{
  "d_model": 192,
  "head_dim": 64,
  "positions": "learned",
  "attn_scale": 0.125,
  "beta1": 0.9,
  "seq_len": 256,
  "doc_mask": true
}
Each number is 50 + 12 x the weight over the matrix's rms, rounded and kept within 0 to 99. Layers, rows and columns count from 0.

# down: layer 5 MLP down (transposed), 768x192, rms 0.0852, rows 683-751, columns 48-95
# up: layer 5 MLP up, 768x192, rms 0.0899, rows 684-752, columns 48-95
down683:66 41 41 32 66 53 51 48 39 54 60 53 27 63 35 54 39 43 46 40 48 40 57 51 56 42 70 57 52 50 54 45 20 40 46 50 50 71 45 37 55 43 34 61 55 43 45 56
up684:57 52 61 65 51 63 53 39 54 41 42 48 29 59 61 37 63 69 53 49 48 44 48 41 45 62 61 33 44 57 49 32 61 54 41 33 59 61 44 57 47 56 37 58 62 37 45 61
down684:57 49 58 45 40 33 49 33 23 55 35 40 50 56 38 61 33 51 44 66 50 28 43 55 43 55 69 45 55 70 62 55 42 55 47 46 15 79 40 26 55 57 46 63 40 64 59 64
up685:38 49 55 56 59 45 63 41 44 37 42 48 46 40 52 61 51 62 73 46 68 48 69 45 53 50 62 48 67 59 56 38 68 46 32 47 57 46 37 53 41 79 26 30 33 52 55 71
down685:59 54 34 55 52 52 34 40 58 48 72 54 41 56 49 42 59 38 57 57 62 55 31 58 58 56 54 68 58 44 40 49 42 32 72 63 44 59 67 40 33 31 35 46 48 44 45 46
up686:46 47 45 52 70 35 35 37 44 61 74 57 32 51 46 55 69 42 53 33 56 53 73 54 50 46 34 57 46 60 54 31 46 51 54 61 42 44 52 53 52 56 38 47 36 49 52 53
down686:32 44 62 56 43 42 64 51 48 71 66 64 55 66 50 43 55 50 54 47 45 50 69 48 47 53 44 30 54 40 38 70 54 47 35 44 49 43 51 53 37 64 48 43 73 35 49 55
up687:60 42 39 40 37 58 39 59 41 42 60 42 38 47 43 72 75 54 63 75 45 42 55 45 56 45 65 51 37 50 45 38 38 37 39 54 47 48 63 41 59 34 52 64 29 41 62 60
down687:36 60 68 59 47 65 36 42 43 68 32 22 56 53 46 33 53 40 58 47 64 52 48 49 40 62 48 44 68 65 70 75 52 58 36 40 64 48 74 61 50 70 41 35 51 51 42 48
up688:23 61 45 55 52 40 57 63 55 26 62 55 62 49 37 35 48 29 56 67 51 59 49 26 45 58 53 55 59 46 72 29 42 62 40 60 42 54 69 58 48 55 26 57 57 42 45 44
down688:58 55 50 45 55 46 45 55 31 64 43 52 53 60 48 64 70 39 57 39 58 52 46 57 35 60 49 39 58 61 54 44 42 39 40 54 45 54 40 42 50 45 56 73 26 25 63 50
up689:41 51 77 51 61 66 48 50 29 48 50 51 47 65 59 34 43 38 54 46 48 55 44 45 41 53 62 45 49 53 57 33 72 48 52 32 31 63 49 51 50 69 47 44 55 41 65 46
down689:43 64 33 53 54 17 26 36 57 44 82 50 37 59 55 42 56 53 54 82 46 34 58 68 52 40 55 59 39 29 29 61 41 41 56 42 68 54 50 53 46 45 48 37 58 48 52 37
up690:50 59 36 60 25 56 65 60 48 52 49 44 64 69 55 57 45 64 51 37 40 63 80 67 49 61 32 52 47 51 22 66 48 39 44 42 48 55 47 29 40 26 50 59 35 48 56 38
down690:61 55 40 48 60 37 61 68 60 58 45 56 51 55 56 35 52 44 46 49 57 64 45 43 69 60 49 50 48 33 48 38 63 41 62 32 48 25 44 38 52 49 40 54 63 42 46 44
up691:47 62 52 67 42 48 60 66 43 42 32 51 54 54 57 37 41 59 70 28 72 36 46 49 38 56 56 34 53 59 43 50 47 41 63 53 65 49 38 55 69 45 47 35 55 55 26 59
down691:43 35 36 51 53 38 52 37 37 71 24 60 42 52 37 64 34 50 44 48 23 40 76 63 42 50 61 43 43 40 71 48 41 57 51 48 50 53 49 49 71 54 52 58 46 59 41 46
up692:44 53 51 47 72 55 58 56 52 32 42 68 74 50 54 60 43 44 25 69 44 59 56 47 41 52 42 58 55 48 69 47 67 66 26 61 66 40 55 48 54 56 64 48 54 56 53 60
down692:46 41 26 58 51 70 56 53 52 42 67 66 26 61 67 48 43 49 68 72 30 51 39 52 51 54 63 53 31 47 72 57 53 44 69 33 41 60 35 36 40 64 33 58 49 30 59 42
up693:23 49 43 32 34 61 15 70 40 39 33 39 45 44 51 41 32 34 73 42 54 49 56 40 35 34 50 30 71 68 55 53 56 59 52 80 49 52 58 69 43 41 47 45 38 50 68 60
down693:31 46 60 70 43 46 44 41 47 31 51 47 53 31 41 52 53 52 49 58 54 54 35 75 37 72 67 60 57 40 38 54 46 41 46 62 40 31 43 47 44 43 28 44 62 66 47 53
up694:73 76 82 41 61 32 47 28 62 57 61 29 29 53 79 27 56 58 43 38 44 42 79 65 53 72 64 46 33 52 37 40 47 23 60 49 39 35 66 51 73 39 56 41 65 48 55 42
down694:65 45 34 62 43 40 39 55 41 31 60 53 55 61 48 68 52 42 68 61 65 28 40 62 49 70 37 61 47 56 47 42 57 59 48 44 67 51 51 35 39 54 53 49 60 54 45 64
up695:40 55 35 42 81 51 43 38 38 54 48 71 54 50 38 36 51 61 52 49 42 48 40 27 57 43 55 70 46 51 31 43 30 52 39 49 54 53 49 65 58 51 60 47 45 30 61 32
down695:52 40 63 55 39 40 54 43 60 54 52 33 36 49 57 58 44 42 46 59 52 26 53 65 34 45 77 49 54 49 54 42 56 59 58 22 40 43 44 49 29 55 51 63 66 67 43 67
up696:48 50 45 73 42 48 45 46 35 57 41 56 48 67 41 51 47 71 49 18 39 67 46 58 46 19 37 42 56 51 41 30 53 45 68 60 45 26 64 45 81 56 51 55 38 50 55 72
down696:40 68 60 67 53 46 35 39 43 59 51 33 43 48 46 63 67 69 54 54 55 53 49 30 35 12 53 49 39 49 50 29 70 36 33 42 62 55 50 54 65 37 55 35 90 59 47 40
up697:44 59 50 21 46 58 55 65 40 57 56 64 70 38 69 36 52 37 38 62 39 54 34 30 48 57 45 56 47 75 76 32 52 55 56 57 49 62 65 39 58 51 52 29 65 49 36 48
down697:38 42 74 56 56 38 48 50 52 51 37 32 35 62 33 51 54 81 50 48 52 41 54 69 51 46 32 54 28 50 50 75 37 44 37 48 33 58 51 44 39 47 51 47 28 54 66 49
up698:43 62 46 55 52 41 78 38 29 61 52 58 45 51 68 67 47 51 40 71 60 61 55 33 49 34 60 42 50 43 52 63 25 28 79 56 41 48 63 50 35 76 23 37 67 53 30 34
down698:46 46 49 60 42 36 52 60 43 41 57 41 68 44 53 41 41 40 48 53 59 37 85 37 44 59 42 54 44 60 74 48 45 62 59 51 37 41 46 30 42 48 33 62 47 42 43 40
up699:50 59 48 36 64 25 64 50 65 60 43 56 60 24 57 72 43 62 33 41 30 52 65 73 74 61 31 67 58 50 43 41 45 36 51 42 34 52 57 38 52 62 45 72 44 36 46 42
down699:55 62 60 41 48 48 41 37 43 47 47 36 64 53 29 45 62 50 71 51 56 69 49 37 38 56 65 77 53 48 37 43 25 52 40 24 61 31 57 47 47 46 34 31 40 66 44 40
up700:55 52 63 43 61 40 42 50 55 46 51 67 41 51 47 50 35 33 62 40 69 38 39 53 39 35 40 37 53 66 40 54 39 41 57 51 36 52 64 57 50 46 29 54 32 42 65 58
down700:61 63 33 56 34 55 23 50 51 50 51 65 57 38 62 41 57 54 55 48 58 40 60 34 38 55 44 55 28 55 50 45 76 41 44 48 42 56 41 60 33 60 65 51 53 47 49 40
up701:42 35 57 37 47 63 65 54 48 34 62 46 43 40 52 71 51 63 53 34 39 59 33 41 44 44 39 23 56 37 42 45 52 30 57 53 37 51 38 36 68 77 70 64 34 32 43 43
down701:44 31 49 52 54 65 56 57 46 49 25 52 52 72 43 44 33 43 36 33 47 39 85 47 51 74 20 48 43 53 58 35 55 65 31 51 44 36 40 58 40 32 40 52 28 35 54 29
up702:48 56 40 70 49 48 30 38 42 45 58 39 52 47 51 25 52 32 59 39 56 63 62 56 61 46 45 62 50 49 58 37 26 71 53 56 53 46 34 67 27 73 34 51 27 61 52 35
down702:81 44 39 42 48 46 65 46 55 38 51 48 31 44 61 54 45 34 34 52 72 43 39 59 29 50 36 69 56 65 55 53 66 42 51 61 27 51 60 50 64 51 51 38 55 49 55 46
up703:58 52 61 44 51 37 46 47 51 63 67 42 60 53 35 54 30 54 63 47 68 51 33 66 47 32 50 47 34 57 41 50 64 88 46 47 63 28 59 57 54 61 32 28 38 64 49 45
down703:35 49 56 55 43 52 62 62 61 29 52 56 54 61 24 47 55 43 42 29 52 62 69 44 54 51 67 50 69 61 52 56 40 51 45 54 39 45 49 36 72 50 39 62 49 42 58 50
up704:54 68 42 54 72 59 38 60 49 38 36 53 53 39 56 58 46 38 42 43 67 38 48 52 75 54 56 63 50 69 41 46 58 36 55 45 53 57 47 46 40 54 21 54 39 51 53 64
down704:36 58 68 37 32 54 50 49 54 74 52 46 22 43 53 44 47 59 57 60 35 43 62 39 45 46 66 65 61 48 51 54 39 62 58 71 22 38 43 62 47 45 42 36 61 45 37 37
up705:44 45 42 40 53 79 52 46 44 47 59 44 50 32 60 50 38 47 40 47 48 48 58 25 38 71 57 52 43 43 53 57 34 48 46 47 52 69 52 56 65 41 30 53 53 36 40 62
down705:61 45 55 64 64 60 41 38 67 52 32 58 51 63 40 41 44 51 47 34 45 62 41 60 48 35 45 65 45 67 39 50 19 64 54 59 48 48 67 39 59 56 40 56 24 48 46 58
up706:28 56 46 48 55 60 39 47 57 43 56 41 61 35 45 65 32 36 46 49 52 54 64 51 32 47 57 45 41 53 51 54 48 88 62 41 58 31 42 48 54 53 48 44 48 64 45 53
down706:58 27 79 67 37 36 42 56 39 51 51 60 38 56 47 29 45 38 40 59 50 42 40 48 54 52 51 39 57 45 56 78 62 31 44 56 56 55 54 49 46 64 53 65 28 37 63 61
up707:49 52 42 58 51 70 56 59 40 50 64 62 61 51 56 46 34 43 55 30 43 25 59 54 46 69 50 42 48 58 60 42 34 58 46 39 29 53 47 42 32 54 60 60 50 61 40 45
down707:59 23 31 56 43 37 56 50 57 53 51 54 29 46 59 38 48 47 30 33 63 51 43 63 60 50 67 54 52 61 62 41 33 39 37 49 45 50 63 50 52 52 41 38 31 37 58 25
up708:33 61 49 47 57 53 51 68 50 33 55 44 49 58 55 61 62 65 64 61 36 56 36 36 70 45 31 43 48 56 54 42 51 53 57 55 40 54 55 37 48 32 65 35 64 67 53 63
down708:62 32 61 55 67 46 62 79 24 58 42 46 70 48 51 43 44 41 37 67 59 52 46 63 59 45 38 62 48 58 63 69 38 41 34 56 49 56 56 37 41 47 47 50 33 55 47 43
up709:47 61 18 59 45 59 61 40 52 41 58 68 44 73 22 53 53 58 55 50 49 41 32 43 29 58 24 51 54 66 64 50 70 76 54 44 46 31 34 40 60 33 58 59 82 42 54 40
down709:56 56 66 51 52 46 52 62 34 66 48 49 53 39 41 55 52 65 42 41 50 46 41 45 55 77 49 37 66 70 36 31 52 44 37 68 56 69 36 49 58 62 64 42 43 89 61 62
up710:50 39 52 60 54 29 64 64 79 35 36 54 36 53 41 44 55 48 22 59 37 54 56 48 51 43 36 55 40 53 44 44 43 66 44 40 42 63 49 51 52 38 53 56 55 52 54 50
down710:40 56 75 58 52 49 65 45 50 66 64 27 38 55 63 52 48 38 50 62 44 56 56 74 49 51 41 51 51 49 46 41 66 53 67 40 65 33 62 57 41 41 39 67 64 62 75 43
up711:54 59 58 32 54 51 53 45 44 70 55 47 49 36 59 41 51 46 64 53 62 57 63 38 36 77 55 57 55 51 50 56 53 37 37 55 43 60 55 44 56 33 46 47 48 52 51 39
down711:57 30 58 63 52 48 34 48 61 34 63 46 46 74 44 54 45 40 30 56 50 42 45 65 60 52 27 52 40 71 41 51 37 51 41 57 58 59 58 72 50 62 77 52 90 29 32 49
up712:38 43 59 49 54 47 64 48 65 46 50 45 68 62 39 65 65 56 52 46 47 47 51 62 53 40 43 52 52 51 66 50 39 66 58 40 43 42 56 33 69 40 68 44 65 49 45 52
down712:46 43 40 71 54 44 53 53 48 47 42 43 40 48 35 50 56 59 57 57 40 42 49 40 44 80 55 61 34 43 45 51 59 38 62 67 65 42 35 61 56 59 48 40 44 61 30 53
up713:51 51 60 53 37 55 53 46 56 59 59 38 48 49 42 52 58 47 45 43 47 53 53 37 52 46 37 43 36 46 32 45 61 53 52 55 51 41 31 53 47 37 38 71 60 55 60 45
down713:36 25 50 40 44 54 41 57 47 46 41 78 42 49 61 44 40 67 49 53 72 45 38 48 45 52 46 57 61 52 53 71 63 37 66 35 46 42 62 53 57 61 67 43 58 39 61 53
up714:53 42 44 54 34 25 57 67 37 46 56 45 46 50 54 49 59 71 61 48 43 55 39 61 57 40 42 41 44 39 53 62 29 65 34 78 52 39 57 52 53 51 32 46 38 34 60 72
down714:45 78 56 23 42 15 40 57 43 68 40 65 72 45 44 63 43 45 75 49 37 23 26 41 43 36 21 61 52 47 51 45 44 16 32 57 48 56 49 48 61 69 45 46 69 40 46 57
up715:30 40 58 34 54 45 53 64 26 51 56 22 48 45 64 39 55 44 55 41 51 68 56 41 63 50 45 40 69 28 44 52 76 36 40 50 26 60 64 26 71 54 45 46 55 63 60 52
down715:21 67 50 64 29 69 28 43 47 46 30 22 43 52 29 32 38 53 63 54 60 40 56 48 73 47 50 45 39 22 52 52 56 34 44 59 69 58 45 29 63 41 65 44 74 30 74 46
up716:67 45 43 39 60 57 49 62 46 55 44 67 56 46 43 59 61 67 39 56 37 56 51 34 68 56 24 57 65 43 54 58 62 54 57 66 45 57 39 57 70 61 40 50 52 30 68 48
down716:44 49 50 60 46 72 51 72 46 44 46 51 52 63 58 70 55 34 68 47 52 41 43 65 60 56 28 44 51 33 63 57 50 39 38 39 34 33 41 38 27 35 49 57 75 52 31 59
up717:69 61 44 39 54 44 65 39 31 45 56 47 45 58 52 50 50 46 51 20 62 54 49 59 54 62 45 54 63 35 51 35 41 43 40 46 54 58 42 48 42 54 66 59 60 52 46 44
down717:50 65 48 31 54 59 49 47 38 61 55 61 40 56 38 60 53 39 36 58 44 56 58 36 56 77 63 50 38 24 64 46 47 68 66 61 65 56 51 54 52 52 53 49 49 52 38 39
up718:41 55 48 46 32 56 50 47 46 45 56 65 36 43 36 53 39 63 89 33 54 53 62 41 66 59 34 58 44 50 57 57 51 73 43 44 51 45 37 46 45 60 80 69 57 62 31 51
down718:41 56 43 59 58 55 52 74 47 40 51 47 47 68 66 62 56 57 42 50 72 60 51 71 45 48 56 37 51 35 56 53 37 77 48 54 40 59 43 50 40 53 56 52 33 49 71 48
up719:50 70 45 48 50 58 66 80 44 57 38 50 61 43 56 50 58 69 50 47 58 53 63 35 47 43 49 48 58 57 29 46 49 50 36 38 53 47 23 58 70 68 62 53 52 44 52 53
down719:22 83 62 22 43 39 41 75 54 24 48 46 36 38 43 32 36 37 53 54 30 31 52 28 47 73 53 40 45 45 60 46 72 43 40 50 40 56 40 47 62 48 66 29 62 68 29 56
up720:63 47 40 46 54 61 45 77 32 24 47 44 40 58 41 41 40 53 47 47 48 50 48 52 39 45 72 37 65 69 60 25 57 45 58 29 45 53 52 42 53 58 39 57 49 52 58 50
down720:37 44 41 53 48 51 45 45 72 64 49 36 46 66 49 46 43 38 41 55 43 46 56 64 66 43 40 74 33 28 41 55 45 41 49 42 41 47 26 66 52 33 67 39 50 60 51 37
up721:44 69 48 50 53 69 36 62 46 41 54 32 27 53 44 77 44 30 66 60 42 54 37 56 61 54 55 55 56 49 54 43 35 51 58 62 36 39 34 46 60 56 51 51 64 73 55 54
down721:33 34 66 60 45 42 52 41 53 52 51 56 34 61 60 59 49 45 59 68 59 57 62 43 59 45 43 38 55 31 46 75 53 45 40 57 54 53 55 52 55 24 40 60 51 36 45 36
up722:80 51 47 70 51 54 50 50 54 52 54 49 52 46 49 46 55 59 64 55 49 50 58 52 38 54 45 33 43 63 49 63 50 55 45 57 39 58 42 57 53 45 46 71 56 50 49 38
down722:28 59 75 47 41 60 46 52 42 70 07 45 54 58 67 40 41 27 51 39 37 50 47 56 74 35 53 52 39 58 40 35 39 36 47 64 63 71 51 69 46 66 52 37 51 35 48 54
up723:33 46 50 49 62 43 50 65 51 56 53 59 57 61 52 44 62 63 40 45 51 32 53 63 46 44 38 55 38 35 61 50 42 39 45 57 35 46 54 49 38 47 48 41 49 29 67 52
down723:65 67 71 48 51 54 64 33 34 55 32 60 58 48 44 35 57 50 57 65 43 76 54 48 45 51 62 53 62 56 64 67 65 55 68 43 70 49 55 48 45 54 55 60 39 61 42 43
up724:45 51 65 47 44 50 76 47 38 45 62 60 60 56 60 36 39 55 48 27 51 13 59 70 64 42 70 48 86 68 64 41 41 51 57 90 45 43 57 54 50 24 37 61 37 36 31 23
down724:50 59 41 45 52 51 51 31 67 52 54 49 48 65 59 51 36 53 46 57 38 59 48 46 50 46 52 46 43 24 45 78 59 44 43 31 49 38 68 68 22 74 58 38 44 72 52 42
up725:51 52 53 55 45 44 46 53 35 34 41 67 50 35 25 60 39 52 62 30 47 85 43 47 24 33 45 50 73 66 65 41 67 72 43 41 68 39 37 43 56 72 84 59 43 46 71 32
down725:64 72 72 64 29 49 28 47 52 51 49 48 49 50 64 46 36 34 51 65 42 64 45 46 35 56 45 71 48 55 44 61 38 66 43 33 63 43 65 43 48 57 49 45 50 76 57 34
up726:78 60 63 68 41 48 26 59 54 61 45 58 43 75 43 62 29 55 48 62 24 44 45 63 27 51 70 48 40 41 40 50 60 52 54 55 51 50 72 62 65 53 80 46 35 53 61 39
down726:59 60 57 42 54 38 43 73 36 45 46 70 46 63 54 29 60 53 69 49 39 45 55 56 37 41 38 52 45 52 61 46 59 50 53 49 47 45 44 43 54 41 41 48 51 57 64 36
up727:46 33 42 70 51 35 39 51 51 47 42 54 64 34 51 48 77 29 55 35 32 54 39 36 57 29 42 49 40 51 49 41 51 58 48 52 68 43 76 64 51 54 35 75 53 42 39 36
down727:34 56 47 57 60 56 38 59 49 22 46 48 42 55 52 37 65 57 56 64 54 38 42 71 56 54 61 51 39 45 69 70 38 27 56 54 30 43 49 31 46 40 36 60 70 51 56 45
up728:42 66 44 48 48 48 55 49 42 55 28 67 48 50 69 46 65 41 65 61 44 58 60 24 50 59 63 51 62 48 51 42 59 55 70 67 36 57 34 49 64 40 62 64 47 39 33 41
down728:40 50 30 68 44 36 59 43 56 70 49 67 52 52 34 60 47 44 67 30 72 27 57 53 42 38 59 52 62 54 54 30 38 34 43 61 47 41 54 29 70 37 54 43 35 29 50 50
up729:57 59 48 51 73 66 46 51 50 43 62 67 65 49 34 59 55 57 57 44 42 61 52 46 51 58 49 37 49 49 54 56 49 60 40 38 44 38 48 53 31 36 52 60 68 49 26 52
down729:48 45 71 57 35 54 59 44 32 47 48 31 66 62 52 43 49 41 56 53 54 46 56 51 58 39 42 75 37 54 59 62 47 38 75 62 53 63 62 29 65 53 54 49 38 64 58 42
up730:37 48 51 58 62 48 32 65 47 32 66 62 44 51 46 45 34 41 54 53 54 52 67 41 46 62 40 38 36 40 66 50 39 58 62 55 45 34 58 41 52 60 54 81 46 41 48 57
down730:63 59 52 41 42 49 54 42 53 57 46 54 68 46 53 79 64 53 42 66 43 63 57 57 45 51 77 76 58 60 57 54 59 56 31 41 68 46 55 44 51 36 45 15 66 51 51 42
up731:29 40 74 64 57 45 59 64 35 64 51 55 42 29 67 30 18 32 42 49 43 36 63 38 58 66 31 47 52 59 18 50 62 53 27 53 41 61 57 50 51 62 52 51 50 68 55 58
down731:46 49 56 34 55 40 46 40 58 57 64 61 49 57 42 45 46 61 64 43 77 53 69 64 39 52 52 52 50 46 55 42 26 65 58 38 50 80 62 60 53 41 39 47 52 44 65 51
up732:34 55 49 56 39 40 41 45 58 65 53 46 38 44 47 62 52 36 27 44 59 47 43 42 42 26 49 51 39 43 55 47 59 64 42 60 45 42 38 45 60 76 55 64 43 44 47 67
down732:51 46 40 45 33 60 42 49 61 58 61 49 34 56 69 44 42 44 68 51 44 45 37 47 58 55 39 36 63 64 59 62 31 29 38 73 58 40 36 54 47 56 50 36 58 56 57 36
up733:55 70 49 21 40 61 41 43 50 46 61 42 72 50 47 68 41 41 79 47 54 46 57 48 54 36 46 66 65 61 49 44 38 36 48 45 52 48 55 78 51 47 66 55 54 89 54 76
down733:49 32 58 38 53 82 50 46 23 48 54 53 52 44 37 50 41 39 45 51 44 62 59 57 53 50 60 48 69 41 55 55 43 38 62 54 63 62 45 41 30 41 29 49 66 37 46 54
up734:40 42 54 57 57 44 65 67 41 34 62 86 56 56 56 66 17 70 53 44 55 46 46 50 39 46 47 57 63 64 42 39 52 42 48 52 59 64 40 41 37 44 46 76 39 53 61 52
down734:56 58 47 33 25 62 36 66 52 59 49 51 41 55 53 41 51 52 59 53 44 30 51 62 62 59 57 53 51 83 62 38 66 60 14 60 64 34 56 56 69 61 36 80 48 34 44 37
up735:43 63 69 30 36 49 76 60 38 37 65 56 53 38 68 76 35 50 49 66 57 70 38 39 47 65 69 66 55 40 52 38 47 38 31 44 58 44 57 39 55 52 55 38 64 34 31 50
down735:53 53 49 55 54 63 36 43 53 37 38 37 59 55 51 30 49 36 44 64 50 50 54 42 54 55 54 55 44 42 43 46 70 39 48 48 42 49 57 40 60 47 64 68 44 35 42 66
up736:48 44 62 44 59 45 68 59 47 60 40 63 41 34 37 59 61 58 39 52 50 54 47 73 65 44 54 45 27 24 42 59 75 62 36 65 45 69 54 47 39 43 41 60 62 34 53 45
down736:71 63 46 39 56 50 48 48 40 60 56 56 67 62 64 19 36 44 40 47 45 48 48 37 41 56 38 77 51 29 34 68 44 54 59 52 58 79 56 36 55 46 27 29 73 38 43 45
up737:62 64 56 51 47 57 71 52 52 56 26 46 55 49 46 31 60 51 42 61 40 60 62 49 53 53 48 44 55 37 50 56 51 52 57 63 43 43 46 61 72 54 37 71 50 65 63 67
down737:51 66 49 51 63 47 46 36 82 38 52 60 33 50 57 43 43 44 38 45 69 41 50 34 37 46 49 35 52 42 52 57 38 54 61 51 62 59 41 59 25 51 63 52 67 42 45 49
up738:57 36 57 69 53 48 53 19 38 59 47 56 52 64 55 61 54 55 65 63 48 68 40 45 30 44 46 52 38 65 60 51 56 40 45 34 41 41 71 40 43 53 65 52 39 54 30 60
down738:44 56 58 82 43 65 79 55 59 31 60 51 36 46 50 67 52 57 59 46 31 66 41 41 50 45 50 47 30 28 42 43 56 49 51 29 62 36 32 34 53 45 43 30 46 59 44 63
up739:64 27 77 49 61 76 33 37 55 31 60 35 51 32 48 68 67 51 49 40 37 38 49 52 45 48 24 39 67 65 62 61 26 36 48 23 52 32 69 71 66 59 58 37 34 41 55 66
down739:42 46 45 56 54 68 58 61 44 51 61 42 63 55 42 65 52 54 41 48 67 30 50 52 62 50 66 50 60 45 37 54 36 31 41 89 63 66 46 50 35 54 43 28 42 15 51 76
up740:45 53 55 70 42 62 68 56 23 44 53 45 46 49 64 66 45 63 60 48 46 45 27 32 49 34 67 30 76 51 47 27 35 28 55 57 70 53 57 55 55 49 64 19 52 35 46 47
down740:68 27 40 25 43 40 63 54 61 58 47 43 41 51 59 60 61 62 52 35 42 55 44 68 40 81 52 30 35 34 38 44 10 47 60 52 46 39 50 39 46 55 65 59 56 63 46 56
up741:60 47 45 65 43 51 56 50 32 36 34 46 59 44 56 45 49 49 53 66 61 62 44 48 37 55 62 46 37 40 68 72 35 31 58 56 38 55 54 37 66 53 40 43 55 43 67 39
down741:65 52 57 42 58 60 49 50 45 69 44 45 32 50 56 57 29 64 60 48 37 57 61 46 59 45 53 60 54 46 43 30 41 51 59 37 78 57 55 36 35 88 44 42 66 83 43 75
up742:47 66 42 60 31 43 55 68 67 33 54 42 60 49 45 42 50 50 31 46 55 58 50 43 62 66 62 46 47 54 46 44 65 31 51 43 59 42 53 48 58 65 39 44 37 66 63 55
down742:53 32 56 56 51 79 59 29 51 40 59 22 48 70 37 51 71 56 52 40 40 36 50 60 36 28 49 76 53 50 52 79 41 52 43 46 47 56 45 51 51 31 44 60 50 35 31 38
up743:40 56 43 53 26 41 57 61 47 37 65 60 25 50 71 66 45 38 60 51 45 57 36 56 46 49 45 69 50 38 48 53 55 63 61 56 47 43 51 61 48 31 32 48 53 39 23 24
down743:48 25 41 71 62 57 43 35 52 43 32 61 66 41 35 41 53 55 45 64 66 70 67 56 40 22 55 42 47 63 55 56 50 53 44 06 46 68 46 40 38 63 55 41 43 44 51 45
up744:28 51 63 52 50 65 18 53 46 59 33 50 56 65 45 49 45 32 69 47 58 42 57 22 59 54 45 55 42 52 26 75 33 52 62 55 40 34 42 37 38 39 57 44 54 45 59 40
down744:72 65 53 44 37 78 59 67 43 53 36 27 59 57 36 43 60 41 52 47 42 46 39 51 46 33 49 56 45 31 50 36 41 55 53 53 53 40 41 69 55 52 67 64 53 81 52 47
up745:42 46 53 48 58 46 58 54 38 63 46 60 47 60 37 65 68 70 35 81 61 63 51 43 40 56 46 40 46 40 57 59 47 54 38 34 35 40 68 58 47 50 41 41 45 61 49 39
down745:27 59 60 51 53 41 69 55 65 57 44 40 38 54 39 43 40 43 58 43 49 41 25 33 51 55 50 48 41 51 53 52 56 44 45 55 47 56 36 46 76 58 50 51 46 46 53 48
up746:43 52 63 33 71 47 38 22 29 68 50 56 42 60 34 54 52 33 33 44 51 64 35 53 40 56 63 53 63 31 59 51 54 68 39 60 13 80 68 55 45 69 59 55 57 43 53 42
down746:63 45 44 47 23 68 63 62 46 31 54 55 34 59 72 62 57 45 62 64 48 28 37 53 62 49 35 39 43 55 64 64 61 45 79 46 65 50 47 60 42 43 29 50 53 63 52 73
up747:55 38 54 54 45 52 35 49 57 46 58 54 60 49 47 44 46 37 50 54 41 60 76 49 43 43 46 58 31 38 43 43 54 60 40 43 30 43 39 74 37 51 45 80 59 52 27 47
down747:37 52 57 53 69 66 59 69 35 32 57 48 35 50 59 48 62 56 42 48 56 32 62 48 71 54 57 53 33 65 57 43 58 40 51 43 60 28 28 36 59 55 50 49 37 57 45 34
up748:39 37 46 44 74 47 51 46 60 40 56 58 56 49 45 59 59 42 36 59 64 58 37 42 34 50 44 79 71 59 37 52 46 36 64 51 52 55 32 68 40 19 45 53 58 30 38 35
down748:41 60 38 64 43 47 62 55 51 50 55 52 59 57 64 45 56 49 61 32 52 52 41 44 61 37 56 34 68 35 77 51 36 57 51 68 48 45 53 32 66 66 39 55 37 33 45 41
up749:59 46 57 48 62 62 51 29 33 39 51 41 52 41 74 44 30 59 59 51 44 49 70 31 43 56 63 55 67 49 59 35 48 22 30 43 45 61 50 45 53 43 43 38 66 27 52 52
down749:54 76 60 46 37 51 20 48 58 50 64 70 36 47 54 47 45 54 35 40 41 36 68 49 73 51 61 24 38 41 40 53 44 63 62 43 78 51 34 47 32 57 56 57 36 42 61 63
up750:53 61 60 49 60 35 57 54 62 47 41 57 65 56 61 41 56 34 60 47 50 41 48 68 66 72 51 44 76 38 44 47 47 65 46 49 62 72 55 24 67 40 41 58 35 48 47 46
down750:45 40 38 48 36 66 44 74 70 68 45 49 56 52 33 50 56 45 52 47 42 70 55 56 52 26 59 45 33 51 41 50 53 47 55 46 53 55 58 39 61 60 64 51 40 62 73 77
up751:50 56 57 66 66 52 51 74 48 52 49 58 65 35 41 49 69 42 60 53 43 40 49 62 60 50 71 49 43 49 42 57 60 56 38 48 64 50 46 62 61 54 64 57 53 50 55 52
down751:45 46 51 63 34 58 48 30 46 49 41 27 55 66 80 72 43 61 49 68 52 47 49 57 80 57 53 57 45 51 50 61 56 60 57 63 58 56 64 46 47 49 37 43 43 43 48 57
up752:53 72 47 49 31 59 47 57 49 66 38 58 58 59 68 47 31 54 40 40 56 31 54 60 46 41 51 40 53 58 50 55 52 42 48 64 52 56 35 42 43 49 45 42 39 57 46 45